config.yaml
num_hidden_layers: 8
head_dim: 64
vocab_size: 6632
positions: "rope"
rope_fraction: 0.75
tie_word_embeddings: true
init_std_qkv: 0.0361
init_std_up: 0.0361
warmup_steps: 200
schedule: "wsd"
decay_shape: "sqrt"
doc_mask: true
train_tokens: 157000000
max_steps: 4792
dataset: "wikipedia_en"
Each number is 128 + 32 x the weight over its row's rms, rounded and kept within 0 to 255. Layers, rows and columns count from 0. Numbers have three digits each. The size before them is the row's rms in percent of the matrix's.

# up: layer 2 MLP up, 768x192, rms 0.161, rows 83-114, columns 96-191
# down: layer 2 MLP down (transposed), 768x192, rms 0.149, rows 83-114, columns 96-191
up83 107:146168129162155097162140097145140149165121152125149086135098142106104106073099135147141117112157145189135067160109106141059108129107142078088119179096082133140161122108146096164092111097127143146121144141119084163134077061129107150138097144169064150146208141187108128088094111095138167136
down83 102:101197140065076147122113177183133154150129207117113154172105149105106081154075122135143133145128103136103146158118109133105105138119132135112120131164073153092129142099072078113129143114131131069120150101101150098129126157081136153106209142120131119198132086082122103130136103049099134134
up84 091:068185126130157147177129154122172149111138057127123125177197108139129149120118125128135152133120139106159169110086198159082145133117106132083097108091142106179100157160145157147123141172155191119166131131139122133135148142108156171136117121093112157139136109124089102176098074119115146132
down84 086:157098114134089123111150111119114097159083134156130115134151119119113095125134159146164133094144104046126092131184161148183137089087143107174114211136159124154150076145119140067173074108090096143093110107050132098105100091108123073115095147151107066102096084116176115092151098128106091171
up85 090:173140065120095138076125147109117122099112182061120153157131139148167110071107103085176145138097161142131092151148162158106141208113124200077147131125086150098156094145146132144113106136127140126120200120103111117120175109067083123099125162084120116135191077168097189165106094112089126138
down85 096:115118082152089154160147104147114131170131151128170158118122130082162142043159141191104066122120116106097156125102134066108102158128164114110157204170175128085133118156201098136109119188131088103123164071113159073161164135069136151112138045153136148138181140146123137158079125129122128129
up86 106:150127140157177161143097140197093135139113084155149126074097134089152078099101131114108097081118076134127115137149114084108099101161173137168114099126122164132105092140103125171093123131123142090086094137122163170110204078148170127166093122158186130130139147103115149086168157082125111214
down86 107:118103121067131146108135157126122153146127116124061124096174206120112103139020133176116104189187115154138140134082159160156187130137112149147129135130061174137132156131131126093186149143103117136195148136146121103120161122106110181148141100108135112090169101162147153139141104159091153080
up87 102:147111142161176110092086127127114157131189145186128130109082153076128094115087127089069146141186115134068113197190127177066157129177095080180196158135125145191146080157124130142190142115117137160107108119205145139151176107111123108160139093080147123130119137154138134209165163128104110186
down87 105:130101137032190093158101137133096155152100152136132116170151112082107160089039134113137132118083074106112153103140115158121191135098119204175125089164125121130089118172162137125152143113123092100173151114114159105139056156140121150120132122176201178185175112084080104100133149121103149129
up88 085:160159060161120168160094125081129194134092102115196186180160135122207131122185107066138163128161121067107113148177152073095147149130139116128174120175081105152103117110126130135137171160119144204128073157113120145152088113103162114093226139092064141143119148159147134142113149117164105092
down88 100:142090096087062117206196059146059124140179133158071153119113102170113051080107175134145107117136197127125132178140136171129136158099170137109074137122095142068169137167140198129130101114107124101183141129165125112070086103133114112146118181140157112074154144094146124085131134143108106116
up89 087:054123125087145141178120121160091148145127195109128112132104139096142150107092149080113096142124178183176141109115151149094170132124113176113125134130093109117141143160089163220159092094070133090106134125166107099112117123130180147197070086110123204071122113152092104110100112092074115220
down89 105:130136088112145103140168160112168152093141102165039168083176170106190173157133138104107143150152091130153126096121114085147157109137134183114154176115093135151108088127156122104127154104127165162111112189164116054111158159071151146141071119125101156094196069145091111171087133138117081156
up90 086:093114148129105133064134144124133127185141046098098096161173104088132143110211153112118165121102160148163115112125111105110070154113124164097125116182147140165124162116085107146107171163146150172147145095075114105178142081083087108108197089117164180144113074189130127143202165131109152148
down90 103:110118100128130160175117141079124130146185120055126123175137038201142142031163134059083144127114143161175138117095089100115176058150069138121136100140135114132135156135116125150123105143166095147166111114089083155091183091122110068163116111077129137205168099108104125129136134151147103141
up91 098:132194115125117060140124186141174173177147119077163132150088133093166140148143070124130074076138153119146179155157145151156088197088186097107150133095106080131154135133091150103151092075160143141118147123138130134166098149166105215133067127150195141120173167098145127120146064112182128097
down91 101:107093150155195117101125118108120137127082147119135106111143087121063115184155120136121187050133047108157128104126133185100099110156192123054150096130197082161125095133154068170129106135136101144063185143148161120172144141122135092098123206107130082128111096091090111129162107127164112116
up92 096:159156125116112139164125175137103081162116139100146132146126137056134153117102167112135181127077144158149195134076154081120115139121143163083154127124190072116138090144119052167106130156099180113115147162114093114117130081123212097106142166160113163099209110147191096066075113121144103143
down92 092:116081113169143139126131122084090122155130139143100103123108132100103114141112092121096107140104127116155115143192162104169127155104089105123141107190104064112152112116136101138149167122161122170187091114168157116131077130133077143192144163175147135090043109107105074099132142132142132111
up93 090:136146103115152136137157159093176125096119125128137146111134194066124139130148064134112115084097114120121156148143172095090137075161151170132113173095134156150072104129185123165155105064097144039058128168107139109127150109131136139096052092083118082186095122093121143092091147092186146102
down93 090:068137140125139136107148078093109095118172153130098118149172129110124123131146168137127130102137067151120109120085158113125099150149129147103115155139108095151171150135041145106126107123168104205231091130155113157108131117116154111107120136180127106140142184027153124210181136044151090145
up94 095:121152135132096034070112118169156105136160081178122105129091158126159068130119131081130067138110175125098125087113091157136069147120146163105100147094154136077071162118168130108136095159125099167153101115155085101155120090099138172140159111137120105088138094076078073138105108187106097105
down94 098:162099188154127082172113122108094085167109184170097071133156149171169155123137131145165121157162144131128135098126114089109151130040113123098134106148205076091177110068140141130174130131160104128127125146098120151106118124151118102138104142174125124162126170126108090149163137133069131156
up95 103:130145124160116134074176171111182135138088173117116158101125120071117135123077113141144137177140151091139144091072130146070147194162128142144082111154119117121153113228124099077153099145117119126189137081140168120152121142176076126094192099140022125066122109164184118124130123177109133105
down95 085:093124144151138123146115128163082151100169100146162143160158153106085123161119090068081140123149119142111121173092163139163119098167065164084119169095150109098159095108146177153123120071107128131085190129111109108094139167122061145155119128157151079128181114178145134111150116167175089170
up96 089:127118112089103173182141173078181158155128152131178115088138160049178136148097110117081156125111126135161153155157105171056078127142172099071136122093122076078114152130128096166169131102120137067139116193137126145137095101164154159158166124078124159106078148077155158100169092177090136104
down96 100:096133161121198143140119132103142175176156101166130146137115039130055187091145147122171110139120107106134164165093091146136066142128126131138151140133128102093119116102111117125163156120134129191115138123141187130083148053082144111102079117151131098081149135092160118183085119087100112192
up97 085:143167085159137131149161144110181113085145105147086110134154152162155160116156153090135140087134178131138146167154099123089148161131180182110111102159193159146096057171111148177129115127078125102175115132143169132100121138158086096126141090106143143149082143114158145142110166137094072150
down97 090:172079142062156116158126148147152089196099115075081081112127066080116137142099107171162104104131131213136117099091136114142121088137131115097155157111106149132203118063145112115124144134096123135111130116104118117127113175116160094165110105109159149095104066110149129106099153112172149089
up98 100:132104134177093120090127122081097121119129138127059144175111047099153195100052100121179026095141208141095107168104175125104124107116136134125160172136168094130120160108108117124117166120139099181140051114122114142130149155160114163155088119118123147140167116101110086078120116124158139140
down98 096:089163139122113149183140110181145193154134126126132088089152130109143135199136145095090137094140123091133171096144144135162138150156110132105090160108176060102143142137221108127122163165169127156193164130202146154070102123122079136183129096119142143139135174118131144125143121091102109144
up99 112:096159198068091160145099115121165052151114148125079140168145117171084132119116122078112111097153145078166115150124161133155111125119155167135147108158097120130111120113090128123135141159112135127168160102141102134111146104120161121088102114164113132165120160109115091145060113130161142157
down99 098:157154048125165071145222136139158124114195152157031131134147111126140051114052093125134173152141174070129132132157142145123087122112175106138107130132158132122140156140172200128099150125105142124080172080109129146119087095132106090141075131197208161086145055118150123120109142101145109159
up100 099:179219122138144065152195133092140175100128132134148169168109158104140139102211182144094143192113195113107139162174117132077158146167134119131111134108156139231061153096150133090120067089192136067183147160114138188122103128172087096113129179090120120123095137114102098120241136126097150136
down100 110:156111122123150103140171107153154091149158133191122152162121113125122123141085150051166126110151123090118144099118143114132091186103223105158077097074130065126121094128110131173176134146110110154088141135108154120059105122176133129132074133226179108109108106120112120125167110195195184088
up101 096:172147147125065081138218204003088157125129172121141175126113130151153110089093128134104116140154133122117131140110147206133155144150103171156179114148118132138157122129136146148106140149135082135166113179185155110120087109143083130120170148134074133141155084107135112179125146219160123137
down101 090:148162118129153134105148088154121093105027145164129102130163149139138137153171137131125146105109119142155143129158110121125083107061146131093104190108184114141105069120119161133114133134133175130024175095124091097143106128042128081156130096180120095105119122146124116137189138059163124141
up102 083:152162120139157118139216115136068137086118113110118094083081138048178116196112146143129040160114135174085150115159139105132146169108165092125144093216130185123127064109101078129122127149160041071164064110117069138122126082107113168128101126140165126102137124124149166125150114153105133117
down102 096:152098181122122066093127131166124108175157127173151111137115132086140137195133130117142165103140078144108115178125145150114114168086084115143126215112108138174113107166081110129162101150033157114111120137127126110117111120089186116117179127088149116186150179132078087107177166116124106113
up103 099:144141128080170080139142138098147144180140125198182108139093148080063123121174116138133086124140079129110202118166137162141144079133126151123158063145102061127104123081181163156141108135075081162128136145107164094131130154088120140132160146148098092131077161184114113147046144077129126111
down103 111:146141148112149142192151088111099105124128162084179078126115120117082135149134160065150135184142162122121117117129088149134109091145125149109140112110086136155133123170209083114227104143108120077169184175092112121085125065149181110140188179075080158085177107094121137116150173064110112098
up104 106:133171086104181107107116134124123152138139085153202132130138109107092125132154174145108141157087092137152070104139100177075127087126152160130178115102174175129111154125158111129097129189134117091102080146134058138133138136179172151117124080064098132157099109122163105098132129082171137091
down104 108:144121129132092147053128134120126124188097189108087160155178153105063089121115136094142123122095105117101148097101177157060178135113124081103156077083116132070116148156090156158078188143118141097130176161092146103157136142086108213173131104167140140101142115134131092142105103189145120168
up105 099:122144103104163097171186146158185136109154141178077151133127126131105188122182132071171118152165052085153106103152121140167104094129151151081090090114164180095080098190145109205117103149113138157142128154103166104127167142148156169132143100160113098159138092156102108101146118126106129097
down105 091:181084136102107086097078157155094071119108137129167093065085162111142167218106153172133143148131165152098097157176118110149142197094110107160171185154135133126114151059143156080136167151102126110054144184152145108139100117137118136134152184082149127083161154139114159133159151124133128114
up106 093:126080117154183090125134120167134154153106127080126073117121074108152092172151164110110071126147106058056140158093127106118125083113109115139112112148084110112142087100121077138163134100072103112144129162129176106220120133112112121130192109145123145156119164130142117103073104103194190142
down106 097:117129082129089117083150115118111059130166168126085100134163112124154107116161142158095138115159114090157122127105142146132154142145136069039153112150107119166113117092091096177109171112139129143160154147187188105154141162153101093110142147075156184139085101123155078104137112063171116100
up107 105:139150064151146147093139145120112115119106101116175078186160107116160100125157087144090161123105133108095125051119101113177100173155155128098115182137130111081115101087169178126148152052159146096074107131125127109085106151139178159092151140126139084112126178163153191167141199062149098129
down107 109:091155167078095097150157168133173193159148117092128126091111127077120102115123132062114078183099120151100034087151122149068213105127147150092151080143190169143128080167122131151113132144125119081182133134123139167148147026120088110133151172119114121173127079170154110149086100160137089119
up108 102:119104155137097119124115120148135120081135114145136145124102117093167155141117136150153156166122117105183075163046149137112095082152074130109182139160153141156117129151127150141113183071127011136145116087115011145093158158092109166152126111053175113146092144083103166198155108116121076164
down108 104:154174110164089107136159118139101163216089112136165095123170107090114096136186176097123239127106144073151104132135122137151122120137085152087073128171142141123116117161073141105125117190095125118080142127091113130126150113121049115131150183134155139164144132094105140146126149146134097056
up109 096:127135098153150131115159119139127068092113111094092130124143100145147131126129180087101074199146099103129165126136163108120114135137115120124110086140226151147118123150096137084115138106113154148090120093140111137072128099169242155189090140143098164126150126057145109140158075115108128121
down109 101:095165160120108087108099151162138122163144150109153137148110172178159210046205143134114165164150153116161117161142132116129136120107135179171172110112141107141092132119102130111095145106107133156118058140088134151132109153197116102108105114126133133148080136104092123086169122097068087139
up110 095:106149145123072153106096176142132180142142124078161159122219137135096168096164101125098109085174179107147108146119173096064151111149206149160162150092120160132113130102142108112121098173125085114095156100158126146089086128157081129067138129113045103124162128116123121102126166161081143136
down110 094:126116132105133101076110097133070088145130189138097132129077122169146153229132140178126107108174143109098142173084172138140128104122114206144125136115133149175121122143153133117137084163148097154142144164070101118140149173143092121155140113154157135162154127113142110139123149162104126098
up111 091:123116190100054096143103185190151104105109156161115164112130093137110139123156131123138110108171083138071156100105134143125102154108144109106106115090143127137149100157109117063098164171139132097129166211082101130118073106086113124135115071158161158165099160136183131118102108139142206165
down111 091:051084143113186158064193118160072132128093128146123116155114089067143123117094167148123128097112068179123092139113125096167132121108173169129171151120152120131093067075137093114170113126122221148117175126085189126192126152119129149134178133099110122133153140173127091146119148142100121081
up112 098:159102146159102153074105116099167175135120146086131114184142160102157076077111117107164122099115152117119084198149131120108130141163145144162176132110098063073123145165154114160144153116122149186206081071136105075124122161113187130141126132091109113174122126144132148143143137137150069149
down112 100:111107103124085134119184065124086182152153111142131156115135108126100051151119147140147158148127096193167126102130200116140055147069123111175144183078175163062075123097174142150167133162084060119116107080149121158100177116132136135165123141132200108063110107096131170114116119160132155112
up113 103:117093148160139095135129136139206155147116116117096115181071140138128128066158122143081198071142126168158152079132129165051144121117191138134097122115173099111128153161141112083132176122134144185153076102155172103131122083083213166175098173120110152133125147106176109121098158174182113165
down113 097:108112161076128098066088122124077141203167140123082185134122139115142114176107140063158162097120177143205096116094124178084141161128120160094070075126148158117159141081184142118090139160108124082162117106107122119152132151133143092107107148145178147134101109155141138124137161198137151124
up114 110:175146135104149075147127191098139150135107158118150090125120126157136119106139165158144151153179185131133091163115094106133122147149116146094106084148154108147067054096098135178108101109115091104170148192158169155066109123165178116081132121137160074150180110137088143152135090139099089170
down114 097:120149116125155110145154127120196182123149121060133111142142180151137164155138201141157092116126186081111098156095118129130099097145157066146161118144152180169147132181209123135141153163101114117160063183136161135036068179158149132098162073177102143139102055095125150083147116137181200136